config.toml
num_hidden_layers = 13
intermediate_size = 1280
hidden_act = "squared_relu"
norm = "rmsnorm"
norm_place = "pre"
positions = "rope"
rope_theta = 29000.0
bias = "none"
parallel_block = false
learning_rate = 0.00504
final_lr_fraction = 0.02
batch_tokens = [8192, 16384, 24576]
train_tokens = 265800000
Each number is 50 + 12 x the weight over its row's rms, rounded and kept within 0 to 99. Layers, rows and columns count from 0. The size before them is the row's rms in percent of the matrix's.

# layer 2 attention output (transposed), 512x256, rms 0.0666, rows 44-63, columns 128-255
117:48 27 45 57 29 57 48 64 36 50 40 62 61 56 53 62 50 35 66 58 42 30 50 70 60 64 76 29 52 61 63 55 39 37 23 48 32 45 50 41 52 52 41 28 38 62 63 58 38 47 40 55 52 53 57 34 57 65 41 51 39 57 46 74 63 36 54 47 53 49 22 67 39 54 38 16 51 16 52 48 62 65 60 63 41 37 46 43 54 67 53 52 42 46 32 50 72 45 44 37 49 58 60 47 60 53 38 40 47 35 42 29 48 67 55 23 67 40 39 45 40 65 60 53 45 45 59 57
118:42 70 65 42 46 68 60 49 39 56 54 31 69 58 45 78 36 17 38 56 37 53 65 30 51 41 53 69 39 57 40 25 40 53 84 41 54 60 62 51 49 50 42 44 50 55 41 71 30 38 64 59 41 54 36 49 63 41 71 41 49 55 33 61 62 50 66 52 65 55 34 53 60 41 60 55 47 44 60 36 43 48 53 55 62 42 19 47 68 77 53 29 40 47 47 71 42 70 50 45 52 37 41 52 58 57 34 26 50 40 56 46 38 46 45 59 54 63 51 43 47 52 58 39 51 29 34 47
111:51 46 62 40 36 52 45 54 41 70 23 45 62 40 68 45 55 26 46 29 36 60 49 45 71 41 58 45 46 59 48 47 40 31 46 39 62 26 51 53 48 50 34 45 53 43 46 45 61 34 16 43 57 42 60 45 43 24 66 37 52 35 46 38 42 66 59 56 30 53 45 59 59 35 46 34 50 55 52 53 20 32 43 60 78 49 55 70 52 73 56 71 43 47 42 58 41 62 17 37 72 33 52 68 44 64 49 49 56 53 47 49 54 76 51 55 71 56 54 41 70 45 47 46 52 66 45 45
121:40 61 54 50 50 87 51 52 55 54 45 42 50 42 37 69 50 44 51 51 43 35 71 71 55 41 36 57 53 47 30 36 78 69 31 61 63 72 53 42 38 34 50 40 54 40 47 47 52 35 64 49 57 53 59 43 62 49 56 49 42 34 29 27 50 52 38 59 56 55 28 57 35 48 74 28 37 68 50 33 63 32 70 59 72 55 48 53 66 37 33 47 54 39 60 51 47 52 60 64 61 61 56 61 47 61 33 57 75 43 44 34 65 53 47 57 49 32 49 71 39 57 46 46 53 45 74 35
122:51 51 31 58 43 61 59 49 32 33 48 50 53 62 56 41 91 52 51 45 50 44 50 62 39 50 62 76 59 43 36 64 59 44 26 44 48 40 36 28 50 29 42 27 49 33 53 54 47 46 44 72 54 50 62 61 43 46 44 50 54 45 60 59 41 45 44 42 47 40 59 35 50 37 48 52 19 35 49 88 62 43 46 51 44 64 64 59 46 57 47 59 45 55 64 47 66 24 42 41 48 47 48 41 48 41 48 49 52 36 46 51 31 54 74 49 50 41 48 52 73 54 53 56 74 60 46 62
118:55 56 53 38 50 39 59 39 46 68 29 54 63 57 41 42 39 44 50 40 47 46 59 52 60 50 67 27 61 45 39 39 62 60 54 55 36 81 55 40 65 46 67 38 64 59 54 64 74 31 42 42 66 26 53 33 36 54 49 68 39 53 53 59 47 39 36 60 44 39 46 47 56 49 37 40 48 52 60 57 58 61 46 69 36 56 57 33 64 52 45 40 47 57 71 49 40 59 59 53 49 31 53 48 64 68 50 49 42 42 47 66 49 75 50 55 42 56 60 45 46 48 34 53 50 33 30 66
117:53 48 66 58 15 41 48 38 41 51 46 46 47 61 48 40 41 44 34 47 34 39 42 41 58 62 46 47 64 54 62 50 41 41 51 26 47 39 36 62 61 66 53 54 54 51 65 49 73 30 65 55 58 50 37 51 52 35 74 65 47 59 47 37 32 30 62 36 58 40 52 55 47 43 64 30 46 50 52 55 47 68 52 48 47 72 46 43 43 27 39 62 51 57 60 59 36 49 52 36 49 71 57 45 40 31 45 40 67 50 48 52 65 58 53 51 65 63 45 57 69 40 61 39 46 59 42 39
124:77 54 32 30 57 62 50 37 41 51 28 71 41 46 57 60 51 45 37 29 51 61 41 33 44 62 63 47 64 53 57 36 50 26 54 17 54 61 35 49 64 36 45 54 59 33 32 49 51 39 59 65 56 45 55 55 56 53 49 77 57 44 49 49 48 63 67 79 41 28 46 48 48 75 29 30 38 42 50 65 56 40 48 44 70 59 46 49 57 16 55 41 69 29 62 60 66 53 65 51 59 51 50 52 39 38 49 51 64 50 37 28 42 53 47 35 44 51 39 23 55 44 38 48 31 76 59 56
113:53 50 41 54 57 61 76 42 62 55 56 68 38 51 46 44 44 63 57 51 65 50 46 57 41 44 53 36 48 42 49 58 49 53 63 39 70 72 43 54 72 52 40 61 60 42 62 69 57 61 51 37 53 61 51 49 67 63 45 68 51 42 61 45 33 76 46 55 59 52 92 66 37 65 45 59 55 54 48 31 56 51 58 31 47 64 56 46 39 44 59 42 70 27 88 34 41 48 47 55 35 79 58 57 40 66 42 18 58 39 52 55 55 40 41 53 43 61 33 64 75 58 33 52 51 46 39 58
125:34 49 49 39 63 58 67 43 46 65 53 53 50 35 73 56 74 47 42 52 64 59 46 43 42 63 57 51 62 50 44 52 42 55 48 41 46 67 48 60 53 53 59 56 49 47 42 34 67 39 60 62 49 61 64 66 56 48 43 44 66 31 58 56 66 48 54 40 37 43 44 42 54 66 57 49 66 52 42 64 52 53 35 59 60 60 40 49 36 67 42 49 47 51 33 44 28 64 64 43 54 67 56 54 72 46 37 79 75 47 60 30 56 44 62 43 43 43 53 53 42 56 54 46 44 55 42 44
117:50 28 70 47 51 62 56 54 50 48 67 38 41 44 54 50 55 53 31 32 73 50 48 51 57 44 48 60 33 60 75 56 39 23 46 28 64 57 43 71 70 57 54 47 50 41 40 35 76 67 64 40 60 44 65 45 66 46 42 48 72 34 50 69 35 56 55 36 72 44 45 38 48 69 43 61 60 46 71 37 42 42 50 55 47 40 69 59 71 59 60 35 47 30 46 36 50 66 57 59 63 57 56 67 44 52 42 47 48 64 49 53 59 29 34 43 40 55 51 38 55 61 34 41 65 80 61 57
121:16 76 34 54 35 58 45 33 49 44 64 55 53 39 62 43 51 19 46 49 56 57 51 58 50 59 51 69 53 51 61 64 47 71 46 56 28 51 51 46 75 46 51 48 42 53 47 55 51 59 64 41 50 61 54 56 53 35 73 51 57 43 61 38 64 58 48 60 43 50 54 56 32 38 72 33 48 43 27 43 41 50 52 36 71 50 29 55 54 49 30 37 53 49 55 41 39 44 65 52 39 55 20 23 38 64 51 52 43 58 32 42 67 69 41 46 40 45 41 63 34 55 43 47 56 29 67 49
113:35 44 56 58 58 45 60 48 32 65 46 53 59 24 48 54 46 46 57 64 54 63 62 49 58 61 59 66 47 52 37 21 51 60 46 47 55 46 56 44 26 39 62 61 30 57 48 47 61 63 64 57 45 61 62 67 67 64 54 53 52 60 38 38 47 51 55 37 24 45 57 59 56 32 46 66 37 29 51 43 56 42 59 33 74 72 41 36 67 54 46 36 32 51 53 44 22 64 51 54 46 39 66 59 49 56 41 41 41 56 65 57 46 45 43 31 54 44 44 40 70 59 52 37 32 55 70 54
124:60 42 43 44 64 55 54 49 35 53 56 62 37 51 57 47 58 51 49 56 64 48 38 69 62 56 34 74 39 72 71 58 44 55 50 39 40 31 57 59 48 43 48 44 54 28 49 47 54 71 82 69 42 38 25 49 45 60 46 47 50 61 66 61 41 71 56 49 88 50 72 37 58 42 64 69 50 40 54 43 40 41 43 36 47 53 66 45 40 54 29 49 66 54 27 46 46 51 69 66 35 26 52 47 65 58 50 50 49 39 33 27 56 40 41 58 37 41 53 58 61 44 42 52 37 29 68 73
117:31 49 59 48 71 64 48 62 43 54 56 43 40 48 43 66 43 14 74 40 61 44 51 52 57 46 46 51 31 50 28 50 70 53 47 55 38 67 59 54 60 65 45 58 57 46 41 27 46 69 56 35 64 70 63 61 61 59 78 53 42 48 40 37 37 35 47 50 56 42 47 66 42 65 39 42 35 44 46 52 45 43 59 22 45 49 56 22 61 52 76 36 74 45 56 38 63 43 42 56 73 26 45 57 47 63 29 64 36 31 57 49 30 49 36 51 37 41 44 63 47 49 34 50 49 46 34 62
107:68 50 57 51 39 55 46 59 49 55 63 28 59 54 55 56 59 20 56 60 48 51 37 55 40 53 68 53 40 42 57 46 57 38 60 45 44 48 66 58 52 61 45 32 46 64 65 35 52 38 34 51 41 37 48 52 26 42 52 45 51 42 58 39 40 41 50 26 63 35 71 49 63 23 56 43 43 46 48 29 54 61 55 39 75 31 61 50 53 56 28 45 32 55 53 55 54 71 52 52 51 54 34 44 51 22 36 52 38 55 50 45 49 46 55 60 43 46 54 55 62 47 75 44 51 67 39 41
122:55 38 36 35 36 60 33 58 33 47 54 79 62 27 63 42 66 57 49 53 74 71 41 47 60 26 48 32 48 57 56 43 44 42 67 48 48 46 39 69 46 44 49 44 54 59 51 42 67 45 37 35 50 53 46 53 63 43 70 45 61 46 70 34 52 52 58 50 34 58 75 62 50 56 39 65 49 53 46 60 55 56 52 55 44 52 54 68 45 35 67 54 39 39 59 40 67 40 62 50 51 74 56 41 56 51 56 48 45 46 67 47 36 64 47 44 67 36 52 23 61 21 63 55 51 53 46 56
119:51 60 36 48 45 52 42 53 71 60 19 44 48 18 51 78 29 55 66 76 59 57 55 52 58 31 54 60 51 63 39 68 34 52 60 46 61 49 42 30 67 52 46 46 52 28 45 32 49 28 55 47 60 53 59 53 51 57 51 29 38 36 75 46 60 70 40 41 40 33 49 50 41 44 42 40 34 61 20 58 50 35 63 67 59 71 47 61 51 42 64 39 60 40 46 43 44 33 66 24 53 55 24 59 70 32 33 57 52 39 47 60 55 47 42 46 56 62 61 58 42 53 42 37 36 61 36 28
117:52 53 49 41 35 57 37 36 62 31 45 53 41 48 51 64 61 27 44 38 50 59 46 68 59 53 63 67 25 60 46 58 59 40 57 40 47 36 27 47 41 51 50 27 42 40 47 44 40 56 41 43 48 54 54 37 56 55 56 30 51 44 41 39 23 84 53 39 39 59 49 44 41 72 32 47 45 49 45 50 76 70 73 43 58 53 38 30 78 72 53 54 50 35 43 66 48 60 50 48 34 55 45 52 59 40 53 51 42 51 46 62 45 40 60 62 53 34 50 56 54 63 42 50 61 40 52 75
116:50 39 39 41 44 52 62 61 58 52 44 51 70 45 55 49 47 58 23 75 42 56 47 60 79 66 36 47 63 51 47 66 37 49 51 53 44 39 54 37 54 50 26 47 26 47 45 51 31 48 61 55 63 60 35 49 53 36 53 34 43 58 43 61 75 57 77 53 59 36 57 53 66 37 56 38 41 45 48 26 56 46 35 74 55 46 44 43 30 27 38 58 40 66 37 35 54 41 57 55 44 48 54 42 45 27 64 42 44 29 42 55 45 41 40 31 69 37 45 56 68 62 70 33 33 42 61 60
# layer 2 attention value, 512x256, rms 0.101, rows 45-63, columns 128-255
119:33 28 63 50 67 69 71 49 55 60 36 44 61 52 39 42 45 62 55 69 56 62 45 64 51 43 50 64 68 54 60 64 52 67 44 34 48 48 60 60 71 48 35 42 51 52 62 53 58 69 67 43 60 45 43 51 59 74 38 53 48 52 45 68 46 37 43 51 88 51 37 36 47 58 71 53 50 53 59 36 44 42 57 72 42 80 54 68 17 32 48 59 48 55 50 57 53 47 47 57 36 44 58 32 51 64 59 44 59 58 31 36 44 49 51 44 48 39 16 30 50 58 55 40 49 56 45 31
108:28 57 57 39 39 40 54 38 48 50 71 32 55 33 39 45 44 46 61 55 37 51 50 61 57 55 40 57 55 56 52 38 58 66 33 40 57 47 53 50 52 57 58 45 64 34 39 35 56 83 36 57 56 40 56 66 60 36 61 51 62 57 41 43 68 59 53 54 43 59 70 62 41 49 10 63 47 40 32 52 41 42 57 58 79 47 67 64 33 54 47 99 44 45 53 57 42 50 79 45 56 56 58 40 52 81 68 53 47 60 51 56 45 68 43 58 54 44 50 48 76 31 79 50 43 41 50 63
105:38 49 25 40 53 71 60 59 42 55 61 51 31 44 57 47 38 46 26 55 58 38 53 47 42 25 58 75 61 69 65 75 33 34 36 59 54 51 53 44 30 42 50 43 55 40 48 40 60 64 61 54 50 66 49 44 69 47 68 45 48 47 51 55 53 33 65 46 60 42 37 61 63 63 56 46 45 41 54 55 77 60 53 40 58 72 60 69 60 29 60 38 57 67 55 67 68 40 38 66 36 28 41 47 79 48 39 50 48 50 57 45 66 35 62 26 46 46 76 39 45 68 34 55 60 45 65 52
111:47 57 58 50 64 41 43 50 47 40 48 40 61 40 71 55 70 60 69 36 31 68 54 34 53 55 44 44 50 27 57 51 60 60 60 38 64 53 41 67 47 48 57 38 52 64 32 60 51 56 50 57 68 68 68 53 46 36 46 48 71 61 35 29 49 42 68 44 58 44 54 34 33 48 38 36 36 61 30 51 57 78 45 39 18 56 51 30 54 60 55 51 68 49 50 53 23 36 70 38 51 80 37 40 37 51 61 57 48 61 68 58 32 51 43 54 42 59 51 59 23 17 48 45 55 35 59 45
108:44 46 47 47 55 40 53 54 39 42 50 56 50 45 34 60 66 36 54 58 35 42 52 57 42 59 28 63 65 51 59 36 42 40 67 51 62 36 27 49 27 73 50 53 40 30 62 72 33 62 54 47 44 42 77 52 56 42 45 33 56 52 17 37 61 45 69 44 47 65 67 45 36 34 45 68 69 47 31 42 64 56 58 69 30 44 48 57 33 44 60 49 49 67 35 50 42 67 41 49 56 49 69 26 48 54 57 58 74 33 62 32 70 73 55 75 45 56 47 67 52 52 46 42 43 45 59 42
116:43 38 18 66 32 53 41 43 59 55 58 63 30 29 57 56 42 51 41 51 46 54 23 44 57 46 66 60 49 74 54 38 29 37 73 77 55 41 76 56 41 40 66 31 64 59 51 42 45 67 29 67 50 41 34 82 75 70 32 49 35 48 65 52 49 63 85 48 60 48 37 49 73 61 67 65 50 47 50 65 33 52 42 50 78 44 62 58 52 64 50 43 55 56 41 35 57 24 38 56 55 48 44 45 55 59 46 68 33 60 52 57 59 43 50 73 39 46 52 58 50 54 41 61 43 36 48 50
118:55 46 41 59 67 51 53 45 35 46 55 56 40 55 53 35 41 56 61 58 41 53 52 45 60 46 59 42 76 36 65 55 40 60 59 24 75 24 36 49 52 60 65 80 37 56 34 53 63 42 60 68 55 47 54 45 52 48 43 49 45 34 25 50 33 42 33 55 63 43 28 50 40 47 51 42 44 53 43 60 24 56 49 60 49 40 61 43 39 55 44 66 30 52 64 48 66 48 59 68 48 58 37 46 53 53 62 36 41 50 73 53 45 63 60 42 62 58 62 57 49 45 46 46 46 49 37 37
105:50 36 54 58 44 70 29 49 77 48 55 55 30 55 64 42 68 53 44 36 50 50 39 37 61 67 16 56 63 56 41 49 45 47 40 58 47 59 41 45 60 65 54 48 46 41 50 31 57 39 22 57 54 31 45 51 37 61 50 74 81 39 42 48 41 67 59 56 33 44 30 39 54 49 56 60 50 47 62 43 67 56 39 58 40 25 45 62 81 65 61 60 44 38 40 40 69 40 52 42 44 35 37 67 52 48 58 72 53 52 66 50 62 39 44 52 62 38 34 62 46 52 44 60 40 53 50 60
110:26 47 60 57 51 45 75 28 33 67 66 54 53 45 38 34 58 64 61 43 54 55 50 37 56 61 39 48 35 45 65 58 39 58 51 22 59 38 46 52 52 64 50 40 23 36 32 64 65 46 57 55 54 56 36 76 50 51 42 57 63 56 70 57 60 48 55 47 42 49 63 45 47 34 43 57 57 53 52 54 54 57 41 46 55 60 61 30 49 29 48 36 52 55 21 45 51 68 42 51 36 43 51 60 71 42 44 48 39 49 37 45 79 67 59 54 52 38 64 58 61 44 83 52 26 50 41 53
114:61 48 59 80 57 42 53 36 39 38 45 27 44 63 67 35 42 53 67 42 47 53 26 41 48 34 21 30 64 53 42 70 59 53 60 48 67 62 49 33 57 59 50 49 57 49 43 54 28 69 62 45 59 39 60 65 38 58 46 62 45 35 40 62 58 51 48 39 54 78 54 57 51 32 51 37 48 37 41 57 55 58 72 34 42 36 53 53 45 33 51 07 18 41 64 47 56 39 64 38 52 42 49 35 33 63 43 45 57 52 44 61 56 55 53 40 46 53 73 41 58 45 52 55 56 60 53 84
120:41 59 42 06 57 46 43 54 36 51 51 51 35 38 34 60 36 38 57 33 56 57 60 34 57 47 42 32 59 54 47 58 53 52 44 54 40 41 61 52 57 62 54 52 49 30 63 28 59 42 50 46 74 28 25 46 28 44 26 40 59 66 30 47 40 48 39 64 44 65 51 58 43 66 55 56 27 70 46 42 36 54 48 65 52 41 58 40 51 44 50 38 55 34 36 41 61 31 54 51 31 35 63 46 61 57 56 48 41 64 38 32 54 40 55 48 46 67 55 48 57 51 39 49 55 50 32 21
113:57 64 47 58 43 59 66 32 43 50 50 66 60 46 31 36 56 47 45 45 51 38 55 62 37 46 44 35 69 55 63 59 44 58 48 30 52 40 47 29 56 67 51 70 60 59 50 51 50 44 51 46 58 36 50 62 40 21 63 33 60 59 48 49 37 68 58 23 66 50 45 52 20 50 47 48 48 72 52 56 47 36 31 40 37 81 51 63 55 51 45 70 65 66 43 48 50 27 57 46 52 51 56 57 65 65 37 71 63 64 48 33 62 46 55 44 72 33 46 56 47 56 55 43 58 44 64 65
110:67 36 55 44 44 42 50 52 32 67 43 25 33 48 29 56 49 65 49 51 45 55 62 40 54 78 67 53 42 72 47 66 52 45 71 48 54 54 48 47 54 54 55 53 50 47 45 35 34 44 44 49 35 62 45 43 69 33 43 45 50 53 37 63 31 40 43 72 37 39 29 42 54 47 40 26 42 41 71 50 54 61 54 66 44 45 56 68 52 43 72 51 42 28 53 46 55 39 44 51 51 44 62 64 73 62 42 59 48 58 72 78 43 43 39 44 49 32 46 33 41 60 55 55 56 51 65 61
118:45 51 42 46 46 51 71 39 51 58 46 55 46 56 47 59 47 56 62 32 59 61 60 46 52 26 52 54 67 60 53 36 58 60 48 37 29 59 56 54 60 53 76 51 42 67 54 43 66 38 35 40 64 50 57 50 38 50 49 49 62 41 41 58 46 41 63 49 60 40 50 48 26 43 44 47 71 64 72 36 39 65 44 48 48 57 75 49 53 39 42 49 55 70 38 33 53 57 60 50 68 69 43 35 62 48 44 38 49 64 52 24 31 53 55 43 42 48 71 43 46 34 40 57 50 40 57 30
101:33 51 52 71 42 32 49 60 50 57 51 49 49 62 58 37 46 53 66 65 25 48 65 50 46 34 46 46 44 29 56 50 49 47 50 68 51 72 24 61 55 36 30 70 62 68 48 51 43 50 40 56 37 56 56 59 53 34 60 28 52 45 79 46 64 28 45 47 55 69 47 45 52 72 47 43 52 73 28 51 53 45 19 29 43 47 36 46 59 40 38 64 62 67 71 75 54 35 40 51 69 60 47 36 28 46 50 52 59 47 48 47 41 46 54 74 68 50 75 39 57 30 62 57 43 50 33 54
118:55 45 57 49 57 45 61 28 61 45 42 38 32 41 37 56 66 60 41 63 36 53 57 34 43 41 33 48 62 30 24 78 45 62 55 68 41 31 43 57 53 49 35 46 44 51 74 46 69 39 58 70 35 33 42 39 43 44 60 41 45 81 42 40 34 61 57 26 49 39 68 58 54 37 69 62 60 36 49 45 54 63 64 56 27 25 45 38 49 63 56 47 54 66 39 69 50 45 63 76 44 68 48 65 45 46 44 41 50 48 52 40 41 52 63 53 63 57 59 72 39 51 79 61 74 55 59 43
116:40 57 31 49 47 47 52 59 37 64 48 67 67 42 27 29 61 41 70 42 52 23 61 38 46 60 74 64 47 30 72 70 52 38 49 56 48 24 52 61 63 64 62 51 65 44 64 51 69 50 40 57 28 58 32 35 65 52 48 45 54 83 63 38 39 32 52 21 43 53 72 48 55 33 58 51 62 59 36 41 67 44 57 37 68 41 55 49 71 41 65 21 52 63 47 54 38 70 55 58 41 60 47 33 55 55 64 35 26 54 43 62 50 65 49 67 47 32 53 52 49 47 55 62 55 60 53 47
110:51 46 48 63 49 59 55 66 62 44 50 50 37 52 53 48 43 62 39 35 45 35 46 26 56 50 56 39 41 14 53 43 58 23 49 47 60 47 51 51 44 32 53 55 52 69 56 52 46 38 28 42 38 58 61 57 34 51 62 55 68 56 42 66 57 53 59 56 75 58 53 37 53 36 30 48 48 40 45 62 59 61 56 57 64 37 42 62 61 49 52 55 50 43 42 38 69 51 44 52 29 67 36 54 45 70 61 63 50 65 58 78 45 36 28 65 48 47 31 41 45 58 49 52 59 76 70 29
114:57 48 64 51 43 45 62 48 36 47 31 38 58 38 28 58 60 32 42 77 54 55 48 69 69 48 37 41 38 60 46 46 69 25 53 63 37 51 56 63 54 43 53 57 66 51 43 30 63 33 51 56 47 39 48 29 64 57 39 42 48 48 54 57 51 49 61 45 42 44 55 44 63 51 64 72 45 58 46 59 48 18 53 46 76 45 58 66 39 53 62 47 56 44 67 53 64 39 48 60 51 39 43 43 50 51 44 53 23 35 20 33 57 46 58 55 62 27 55 21 49 72 51 53 78 55 69 55
# layer 2 attention query, 512x256, rms 0.0979, rows 64-71, columns 128-255
036:29 30 47 48 51 54 50 44 43 54 49 67 35 39 42 42 56 35 50 58 49 55 56 59 57 31 58 50 63 55 61 58 44 42 53 38 51 53 49 35 73 53 22 32 24 70 50 48 49 65 39 40 57 58 63 48 48 50 53 77 28 66 51 53 77 52 41 57 49 42 31 44 49 69 35 47 26 38 54 57 43 59 59 32 58 57 61 55 48 55 45 46 50 58 76 75 30 61 36 62 28 64 64 57 39 50 60 47 38 60 54 46 50 67 71 43 51 38 56 62 55 68 48 58 48 53 10 69
034:64 48 30 39 43 39 51 35 52 46 51 52 48 29 26 51 49 55 71 42 44 49 63 44 36 63 42 62 46 54 30 20 53 57 43 54 54 34 36 45 41 44 53 47 67 53 57 55 59 27 47 48 25 48 43 59 48 63 47 69 58 58 44 35 40 39 50 28 57 41 48 52 46 44 20 51 52 46 51 62 58 37 52 59 48 48 40 50 38 46 40 49 46 48 53 67 71 50 22 31 34 42 49 38 63 78 30 52 53 40 39 40 70 44 67 43 83 21 44 50 55 50 15 37 50 42 45 30
041:69 52 57 62 61 76 38 69 52 52 41 45 58 57 58 45 42 52 57 58 51 60 43 60 51 42 56 34 63 43 55 65 43 60 50 40 76 57 31 52 63 65 42 43 38 49 38 58 70 52 62 51 60 65 61 55 64 55 67 28 42 45 51 56 45 60 40 41 32 55 39 41 55 46 87 54 71 55 33 31 51 27 38 52 57 76 67 51 41 39 51 38 60 67 61 62 60 43 56 63 64 48 52 46 51 22 68 17 48 44 65 38 38 50 71 69 46 45 40 40 50 35 44 37 41 53 53 41
037:51 45 51 59 46 61 55 45 32 38 65 58 47 41 37 32 55 39 52 37 56 54 53 52 45 46 49 77 64 34 72 40 57 52 41 47 62 52 53 48 49 54 54 50 55 40 58 53 57 40 40 55 48 37 45 46 53 44 35 50 31 70 60 53 52 51 44 66 53 36 39 43 47 43 43 51 46 37 68 64 51 74 46 34 57 47 39 77 43 54 64 64 47 50 25 56 65 49 45 47 58 55 36 54 65 42 65 45 68 54 48 51 40 62 65 64 45 29 62 58 52 44 41 64 51 37 63 44
038:41 61 54 62 30 44 43 49 59 65 42 48 40 71 44 47 40 63 43 45 45 40 57 54 45 49 48 54 32 69 50 30 41 76 47 43 26 34 63 46 42 48 49 55 72 44 65 72 32 49 51 48 46 56 45 51 46 34 57 50 64 49 69 46 32 58 54 88 46 40 53 60 56 43 37 61 58 70 53 86 37 59 47 61 65 21 49 47 54 39 45 47 40 35 43 44 54 43 54 47 77 32 44 33 67 54 47 54 38 52 59 68 25 51 46 42 74 76 30 69 45 48 64 53 47 45 44 50
039:66 56 53 54 51 43 42 55 69 61 24 49 58 57 42 59 30 40 54 61 56 39 38 51 59 68 53 26 58 75 51 42 42 33 35 58 67 60 50 35 26 64 66 45 60 53 59 59 35 48 42 32 53 39 38 45 61 64 47 40 36 42 41 44 50 47 62 41 33 54 52 56 53 47 74 43 58 47 36 54 43 35 50 56 45 57 60 35 51 42 65 51 52 58 57 45 52 82 64 64 47 45 51 51 54 53 26 44 46 37 70 49 60 22 38 49 61 82 52 53 37 53 69 36 39 38 41 50
045:41 37 46 32 41 40 57 54 40 59 60 61 60 43 55 40 46 47 56 42 58 64 58 53 66 37 36 69 59 60 56 68 61 31 42 46 47 49 60 50 68 65 16 35 62 57 38 46 72 49 57 75 28 43 56 55 52 51 15 46 53 70 40 54 49 40 35 55 55 46 53 52 49 56 41 57 43 31 64 63 69 68 39 38 41 49 50 54 56 51 45 55 44 42 50 45 58 47 39 49 35 45 63 58 42 49 51 59 44 42 49 47 61 43 63 41 34 61 48 48 41 31 48 50 64 60 76 34
042:32 62 32 56 56 43 62 39 66 33 54 47 47 48 40 50 52 54 54 43 48 44 71 51 68 43 31 74 70 29 50 76 50 50 45 44 66 46 51 45 61 44 51 54 35 52 49 54 51 48 37 59 46 60 73 48 45 53 52 28 50 48 64 59 38 38 43 32 66 10 63 45 69 55 45 59 46 37 56 63 43 37 48 53 67 52 59 66 46 38 22 57 38 42 58 43 39 36 51 47 37 65 28 53 43 37 55 40 58 65 41 34 27 54 48 25 51 38 55 50 56 39 49 38 65 60 49 48
# layer 2 attention key, 512x256, rms 0.0929, rows 64-71, columns 128-255
079:63 52 50 41 37 77 43 66 78 52 24 49 52 46 64 60 67 51 63 40 62 37 63 30 34 59 57 65 62 68 51 62 37 60 83 58 58 52 64 51 59 56 56 41 55 55 54 54 54 68 45 66 34 56 63 64 50 50 12 49 31 51 54 39 42 57 49 63 50 26 48 55 44 51 43 51 42 52 44 64 45 39 38 47 40 42 52 51 43 43 56 54 63 44 56 58 51 60 49 50 56 56 78 48 49 68 50 56 66 48 49 48 52 63 38 54 54 41 50 41 42 49 33 59 68 43 56 46
080:68 44 47 51 37 49 43 45 50 46 55 66 37 43 39 61 33 48 56 63 58 39 49 48 54 60 74 61 48 30 46 53 46 40 48 30 51 48 44 62 39 43 44 48 34 49 44 48 42 67 43 53 28 42 74 62 60 42 51 72 50 45 46 46 49 64 49 63 54 54 52 56 52 47 49 28 28 81 38 53 62 70 45 45 40 32 36 39 44 55 63 60 54 68 50 52 46 56 40 37 27 37 57 72 60 66 26 61 31 23 42 42 54 46 33 50 39 64 63 50 49 62 40 56 42 34 32 51
085:56 52 56 42 59 60 42 69 44 44 63 69 55 43 65 35 57 62 50 37 47 52 66 53 58 76 64 48 55 40 54 36 70 68 49 54 52 48 58 46 39 62 46 35 54 35 20 49 71 72 43 64 52 58 47 48 51 32 45 33 43 69 44 49 44 51 41 78 49 45 54 54 61 43 55 40 46 59 32 53 64 47 35 69 58 48 40 55 43 38 44 46 62 62 51 53 41 55 52 64 48 58 47 50 71 50 47 50 55 66 24 47 44 74 18 49 66 37 27 50 65 43 37 39 39 33 36 50
080:51 49 44 47 23 21 34 52 33 56 75 62 61 44 54 52 32 22 76 56 57 45 45 25 50 38 59 67 57 57 55 57 66 50 49 27 53 41 49 51 36 46 19 69 49 39 46 29 38 70 53 69 53 51 59 55 49 53 45 56 50 58 47 53 43 57 19 33 46 53 52 56 43 58 28 43 25 35 51 34 66 56 45 33 55 45 44 56 53 35 32 54 74 40 38 45 63 39 63 70 32 45 46 63 40 59 52 68 29 41 45 39 52 42 41 61 57 45 43 47 62 44 48 73 59 57 55 41
086:43 62 52 49 51 40 56 60 50 53 40 41 25 42 44 74 61 79 44 48 49 52 56 71 46 55 33 54 56 55 36 31 69 62 45 72 56 46 59 41 66 47 59 44 42 48 48 56 70 48 63 44 58 43 42 46 13 46 51 61 30 49 39 56 63 57 85 52 54 47 44 45 49 41 57 53 38 59 49 45 43 51 51 57 48 28 58 60 45 60 38 70 51 56 62 41 46 47 59 27 51 59 42 55 37 38 51 33 68 46 71 47 66 28 30 34 50 57 41 86 58 40 41 50 49 44 49 65
086:46 64 67 55 69 46 44 72 73 59 44 36 41 51 57 33 64 70 59 34 45 51 55 45 31 62 70 43 42 42 41 48 45 53 51 58 62 47 43 63 31 52 55 36 36 40 54 65 67 46 59 57 42 54 62 45 38 48 39 51 52 31 50 64 55 46 68 60 38 56 53 45 43 55 55 47 64 51 50 67 70 49 62 60 60 09 52 46 49 53 42 57 60 62 34 50 50 48 53 60 73 53 65 60 60 64 63 57 59 63 57 72 48 70 26 50 69 67 52 55 48 64 60 29 51 39 42 49
084:57 38 57 40 25 66 66 58 50 48 49 49 72 53 44 35 31 46 50 40 53 34 48 62 63 42 33 48 60 56 58 59 45 37 47 48 60 55 53 40 59 19 64 55 35 73 55 68 33 56 47 56 52 53 65 54 51 23 33 55 45 35 64 53 62 51 72 37 68 75 59 51 35 59 43 51 47 56 33 33 56 64 60 50 69 67 55 31 49 47 68 74 46 43 63 48 38 57 49 59 38 58 44 61 50 42 65 50 69 42 49 53 35 45 54 59 62 62 50 58 42 42 74 46 40 52 54 49
083:63 44 51 36 49 59 60 52 19 53 79 56 24 38 41 54 72 54 27 61 39 37 52 56 79 61 68 62 35 48 46 59 45 34 36 57 33 54 24 44 61 46 48 43 41 41 64 52 80 40 37 64 47 36 74 57 60 49 41 28 54 56 56 54 63 49 62 58 53 56 46 65 49 61 45 59 55 47 27 59 55 50 62 46 64 48 63 48 45 58 57 52 47 52 59 48 49 56 52 52 64 51 32 52 37 41 66 47 48 55 42 47 55 51 49 45 48 48 29 55 54 54 48 56 63 54 46 62